Weights of a small transformer language model: 22 layers, width 192.
Each number is 500 + 25 x the weight over its row's rms, rounded and kept within 0 to 999. Layers, rows and columns count from 0. Numbers have three digits each. The size before them is the row's rms in percent of the matrix's.

# layer 19 MLP up, 768x192, rms 0.263, rows 601-666, columns 48-95
106:481548453548489497511501501474543463504519502490533548502479497482519474498492519444533519502504475538530475474483490464499517528477488507511473
104:501514475522513513489502490527494516439524480535452480493506585536530468501511477500460469468499489512491529480496491460499545492496553460501507
099:509539506474459514506471537488484514468492482491508480528465493457514477485557458510474505521488473494553497521490509494521474532450477502501476
097:479536437527517537503494462531538503503493485465518499502508503499511497475502473520448498510499499503527486528482472511522507482534496477450491
098:485604488484510528452504476506533529488500506547482443486523514518498548544517537497507520469474552453486508532522492488469485499515506487505510
098:498523498505521477496526512479496465517570496472460542494524526450512516475457461514480486478510524491469533500492480502513533527534488507493478
103:526483511490502506539481492537471478541458477506497528508485512521498451461476478484510533534526469525484531468465474529519476520529531496461542
090:520526528454446500489508467511487522510467499504502526465520541492499534522510452480481489517516473469508513489464497440483515515510446481477479
106:515524495530470500497497514499493466514519504524483539488498515480491506520497488527480515460537487477510506500492489538467533532476505476536506
094:505489463564525517566481490474511491490510517518473517501516495494501453491447468550506478493459487489483509536481495496506450542478456483486503
101:430500495532480518521507510525540491503514471476508461486549527506455462499504529486491510473509475474479511521448483487491489552478511494557494
099:508520517502517494553495518485532510503464487516520490501443485515486461503489445530493501494448440499487521525469508513509507517521497503514447
095:496511522486521508480464507504505459461469502537495511488518540530469513528489467489482517542495489482507522509470471504506512526457447521496502
097:496484523478494461505501519469479526506489485501525473551498503508490475495497504521471478505546531493460520482450490477508511518516452509527504
091:467494515489505475496479497485548510504511542541464524486479525499503493452508471504492541475508488487498524497514450553495550512491529489514434
105:503508491484479495480455531491494504506516460469481487501487453499520503487526517503497524528513445469479535579504492527535467508540524441516513
103:492506493491473499470498429483493552497482528525502506510542491453516460495464557476500527473478503514520472467500483503484508466493461492500494
097:513500495468510498523493474535523460534490474506506495535543470523508474518492536440479532534513483452505523486516471477458502475506513490534519
107:503499519474517519489531493501480516497503492585470486534548473498484518453465509518531508511473515530508481472514495543481479455517476454476504
101:487471498470515555511515521484496449523464507516488494537496471511534514512483481487520535506473511507482514507492473475514513482470481518482506
098:469488479493499465475502519534513514509518514523505497506471475471494504519534497499501437510518490487531503515481551496531493503476510499495483
099:480532464540510483521553516479484468472538554538498501542482481493514503486472440516494513456528482529513503500490522489510526493499473522492518
095:471500460484514487472468496472492505489534494514488503495477461440501504504537485520486516507504488516490480502472544489527513489484496483483506
108:455481490443505489507521497547491518492499460448482518509475479502478500499520499494516531512539474528521517497452456506555465558506540503514514
109:530493475517512507484466528507488495482467494503476518477497499532558436527504495476488555531493515488505519514478482510496506462495484487538481
104:486476492567561529527492509499479485477495493479548463510503480510474514511476530479498545510508466491497480494489512518478492502463490524499528
098:489488530490533538494514509465497494503479501542477529495540451500505467489466501482513481494517503458526531520537522506506511524502523511505502
090:507522494521493528515527496494493494500500495518457531493509525481463486567484482525471517509486511519514516467454444535487496533539474506468444
094:416515488527493497516533502504489519544467515462476511515534489516521449488522497468486485525502536503533476486483512527521504558476487513475496
104:469483592507497499516486535493525508493507494495478482497501519503500493525516535480490487516503528495490478487470501484499521480449524495475492
098:483481487529507548477506431465541490495479487497512519524533525479489524519513491506535514511473500453520487488517467521527469572508585494477529
096:518539503458502441525469531491512549519497506506445490552526520515507496478478499490474561523511488438523475503504449505494505547498520519506495
102:492523491466504468482511545472506496532502477443549524542504508490486466532467506469553517494546504515513489485503542510486504492538571530496449
103:481519501505479579526515505478486479505503470496504452542540505481534520485517525541520497517506475488526518495502500466513469460517533506514484
101:512508557509475492528481504509481494500497500504501505533497476445523477463522495491524522487527523538498540502494523500518482436474519456522469
104:524510510452511462505483519490482509528492502478499518520508488540473450522487550516490523471526503542478479501475487570507479517500489497467519
096:501533491521480506496484481468520520484484508465486536492477492498499515465447502485444490477513479539496498519506528498498519524534487476495532
094:473443482508520522484536478544480501559483525503512508493505485502533571502462524525513494517529498502509471534537523461519497467497491540528501
114:581533479516563502479538481523550474525490520477464513520516520461488497478531481523524500505448506534537484437529504471486498455498522474516502
099:498500480505474513457488505506516553517475509488476508507489525531509561452473505529467510464530455542492505483489526546456518509493488536498510
102:497522523494525522502495467507521483451468494496536515504487474487520488496494486482477519510494524477532471469518508514553521492496507464491476
106:494528495492483522507482487521443490513515494511499464487520509479490518517473511495524468486486481495499499501553486497491519521503516473527450
106:495527537473501494497462510520528520485506522533463475524552506522488461517456493529486496546484508531543530507546563535495497518499545524508493
094:527526481505473467489500446545499475535496496500502513480480496509460492512479526449461474456504487551530491491513510525512534506493496513498479
106:525549523496528481456541530464494479502503494492481495508510546511486465473521521482528454516470506485533556472465529501491520495482522505488517
092:492456502523518521502482510516513501506489486491467496479501513474485488533498503524487480499551522502467506463497507522516505476519470494527514
103:514474468488525462468514496506488472490499452505496502478469497504519529520507529483491533486537473563492523502501509495504486507514520519537499
100:522516508460519504432474484515489497486467526503473499555517501519533499462512516494478510536508493464528519484470512520451484524534489504505492
106:454502474496521492518459458499477498491479497523511520500470502471477537509470547474489496504475496453472530481512504498530503473484478447454478
094:511507491522520487506525503497476460522480503488496492462514520496471483499493527478485508490541463476484508464468527538514475448509499493531492
099:518482467467540493534508493489469516504446507504531521527515481500522483534441483501513504520514511497535494515514496517497512528517491486528534
100:510518463536506502496470504528555518483528455506486522537532483492515498539443522494497527508549501526468507518501528505509528470488485500501474
097:501508547513532444495485507511515491516490528549529505472527540472534445486444489545540527454453470489506519503532490507459519513471448456488479
103:482468513460566502531541521487516490523570492478507514469493505516467473490514501487476503490519541522480487520475518543492478519505476489525496
100:517512524465479471515476464495501505517496478495536508454511499522467504509477487501516549498448446513504537509499474510485483482508500515513482
099:457506541491472542503550498499508484503493458541564450510511535474495535496484496434484479507502483499537534513488511508502536514519538473538495
095:518495467506509467476507481442494530495516524502493522451547520521497534462513502484492499465497519468513501484508499510513496513472541525563516
099:458524524487480511527502435504475499530496468508474473484502487509492471563517524498497552528497514514515533508486457508475492517461484488514468
097:462521514495463492528508571517479513449502464502533475519493473488445497497473497494520505512524494541528447520523539504464478485484507484482522
094:499478492498494528525458513497493514461480545512489472462520463500513510528439463513507491477502534539487488551471441485507480569526472499461470
109:494492500532520492523483463480532500497500479485481504497489480547482476510500480501477525504526490558507509496521506490532435528468469508506546
098:515504513469505497533531489478538463529478506526447488524548494444480467495485473508455474551484473479505518512489497480474485502506512513531494
100:507511502502500458521508500530459479472501518498504502485464512482476477514512504530489502484499497548517520497497528496509532533488508487529476
098:501542521503490472489542550499511540526505548553485465513520478506543492561518484472499440498486472490533459534489514483479516503493473439514515
113:497516467505528516504518498538532451495475539505494460471454517465456542514497518530505549483506524509519526536515554532485505553493501496479475
102:498480472531509510502485550520467511508468510525481527488470493486511507562479509556461491476458496500520548506468492438474502537486517482471523
# layer 19 MLP down (transposed), 768x192, rms 0.282, rows 601-666, columns 48-95
098:494577528526492478492545491483494483550507494494554473497492483542518477498578537483462492484528475508524508471512474511546531480501502481512503
096:467555514491513554537496523524473458479490535494536512479484478493501485469497485502506548509530489481541525521497493514502515486498508511495459
103:536458490490490471479494489519513495499465521521508514533495563507494464517548493503500523536474458484525501553518518511545508498505539523507484
103:501552472457481542525482511494488552476536466468490496479521499536479472482501484492515583500514501539474495458491492481550514503510509505529513
096:519466511500499496488540489518503489504495500475476519498481505463504542477471460523477431505488470497493513509489530490521507528513507520486479
094:528491448501532528492427473467519546517484521495482493480516498494463491496486524455465457514517446523499477541475468518497503475492478551562529
096:523523492528521500490470495526509478434514475479440491497502522493505519458490504509515476490494482486513514527465502521485517493504537490480509
088:511499499535498454538503449496489566522508485498476498516520518465501499472480496504476466563508481477504530529501507546520494462504518497497499
106:496496503501503557464458493504510516515502501524526501427514514523514472544534472514521512491453502489496487482481529483479514490521521503473513
099:495470483465490464473542532493487492529504473483531494507572516508513506511461508455478530476486482488523478516484499496529544511517482504472487
108:514497518497507532482523491478517509489476445517555523452471527512467524479461521509516458470474496447466497518467478471510530520563479484526498
103:450513483461545513493474511483499460434525477488494495468475480559472503468466446480515508488500472491515492500560496501539476553501536454498498
097:477537468539538455537504500485521521542524539462501515544515489488524552483497488467494474437467479517514507499485474506535504491534516504505505
101:495504508535486533493449506487548496546549511521482527472470497489451514475499480498489523480483482470515492514517462474500467492517525524483523
102:494507483478505563476525487512519476501460470516495490494520538494468541517517468528524471504479521543481486477563464502497507497496469553535469
103:506506514526556505475513515496474488486519489526474495524498490546457490532486511497584476497473536499503516486453453489519497540476470494461491
104:544483484486475536459519505545525483508508490529499504478481515539501474514473483489493463470532470551479454509487510522561534472505486512513467
101:550476521473528478504507506483475519468514496503539482524494524496476524526524506516453474497509505517526492513429461472477521466539506524479508
107:494509504528523521437534522465472497481468501506550483536468536515522490496491499461531485504519490492475484459523519424531495496519451461523497
098:464502542495509478480523465481426529524474514459528490581466524482514497449499550515538516502503532548527485520504537498517557518503520490480534
093:508544490552505495491506510501509442503505488486493503458511520477493477469487451535505452467462538514506512501494456489489542525491457493519491
097:490503493498530536482545499488553536468467491566501496483500487504488514506518523504525504503476523470538494496499525434505485450541506517539511
104:479509440475495497491511515506503495491438476491478468529496466504524490484541488544509518473457491465535456516498509546481489479493470438549499
117:518508533486497517518427528520509487531467517483516472505506500463481508506514507475491504513502551526524504510474459526493536484495485577478525
101:505527484502531464531501494483514487538508499484514533540498471466474486537471468465487466521504468493518493517520549503496523556537492494546511
104:462493485481468488465555489537487543480490474500491530502497482492490496490514517508535483504515490516497527523488477532515516491520527503482487
100:508491467425504506474501512468541470514505501466477524493538508532535499470466508525500493490468518548486466498487492537525502515472513450485500
081:485524503518549501515527501524504503529470554484507486478474487517509538527550488479505544499491468515512526472509486504492508483514495496496537
102:493503487511512469526493510512524460499498525529496510492465532485484487488521526457475514513534497470529489480469495542472498526510504506479512
106:489486463489510468509500491498494468494514479476476502486532469493464448487486446499511537518493482496535488461507555510527531519496518509547469
099:515500498492474509484486476493507468474498501501517507487529493486499471525490498499482493476526473508574510508519506497513526502500521501449494
105:498493523503482456494443490513472526545523494490518461505533479504508451500516534550496459497500477490509482504533499545472446523481471504508519
090:483515490560460472518511491477479496506471476472505463480510496490494550476513490524471464457505481523498521503472543494523507514485450463525500
109:528504506510493493500487472491491524498496474510508525511498460479520529495474493491477516529474464504487506552504492534496491478461510493501497
104:470463490475547499497502469512499487479490488473492478513510486481527487491497485496517516529466511526478521482526492523511451488517498487505502
109:483446500508439487475514509535514480488458467535494462526499553501465547537498474493524512460538484529519523470538505470491495502497525528492498
087:522493490452478522500540540525469478481556529519480501494492512476518498480485523467481504524527512503495524528511506526519501510507433487519473
095:486525484461478487525501531511491494451517496521496517521480562528494544513536514524502492484501524497479525506531482463495498498477481518507517
130:532517487495502493483487490529507484485518491500510483522497529496477535525551491514562467509519460565509474522476535514495510501504494499510497
097:463503492491537501507503486553499508533492491529471463526476474477515548506530505535490504481531468506494500490471526484508478497471519532509477
100:488514515545453526518531473481518550489490518520452470511483536524478452518480479503508471540513451505492499492529501493499467445522472495487513
101:468558472475525489466503483425491475484517487510528520550536507476494455493520503469495497502532479521506496531506517493472458548500522517518480
114:504553511486509466542495502471490495536489487501525480475506483519483489476509530471512531497532514512515527513483465498562540517476545485509519
095:539512520495518471489517492462462449505459466482514506493474502491491534483469496490518503501511512494508533484534494509498524467504500528510487
104:469529484463544517452506507481500491498477465567491475490556536553502537522506511551497505555534503500503506537498493484490486518467474503491476
078:464503526498502467486488479496510484494454506499506510484529463498453449453485473525528499510477459479459521501507491500518499496494524514463526
105:500526463513506469524461497516515495547453470512481491522500501469536478486563512489477519492548475485561497486549464495513487501476466497475508
100:494466494483532469519503515514503471479537512512478561494503472463501534480492485475506518510491491522525504526519480454507446453464462509476466
114:489478442497499532508532503469508522482482493478527515473502515485535482492491508466479537562499481477503514462440505508508489527526541513572494
090:489516542502515491446500535462485495477490508543520486503492515517509487494484534531514481516481516501539506474456504493513537487472462491529497
098:490534502499573512502515487475466542553499539463532469506527463506526509506517488496458511474536482477478481514518503511434517463497467469482529
098:521528510537492498506536481503485472485456494494482509476490506461547477500474479459547500489511514534463514510504479528554517536507527474457488
099:502524548508474518526473530512514484484503487456479491519487467506479477499485439468478474507508488541479538501512462503530480473561507527536494
107:496518494500547507506475505523501468522496526471487505495497480482499464503485534526527492536521462493509526530486530450497506552511475477508451
103:479476513505508491491538483491486514500490531523498525490523506491501498495518488514469489512522541490504507515485502511491506510514516490494484
103:513488485521489496478493484482482508525537475467480501524497464504528494544507508475472523519456548476534507498485458487503455507506473517458485
094:460457502484487450482529500460508503506497460473534549526487515486481531503430521499504482505456507478452488482497541501556522529557477501508461
103:520453510498531479524496486501459495523540482543527506459503531495521481505486462474520474505488474518540514484495503518511495504528491460502502
105:524469489469476484489513498493484501458488526541478519540526510467490576525468504470504503492516508521469468496467526474531499486470488536516486
091:495479506556485515478504474484488492485527481495519514489520521514492447520516478468514519503473490480520500498508509553543485463522506516509535
111:492499497463500519504469444517512517465484494435533461468511518486460478494544540512489480519491494467490524493491520498516501479479504518523519
094:476497509531468512461441484533491496511487483480539482468496505545495523527485513496478500473522475481516487474477464518512495535521500527485530
106:447557497529555556472459498499493477516514509484487501458522485518519497508501495508527500461519567519503507471436494466451477478534552504453497
107:477510514500500525521553516531521528456493478481454457495460501557518475531482501519524483512534477477512481527444517523498534517514477548511502
109:533519470504416501494479503502493509489475493537533531491474524554467508493503511489462493420499454489483503489499498505491503541520466493515484
110:488551519508468488487513464502490501501516504439487549502549512524489528528508466488528535499504492498522519482524460507522505491509494517514529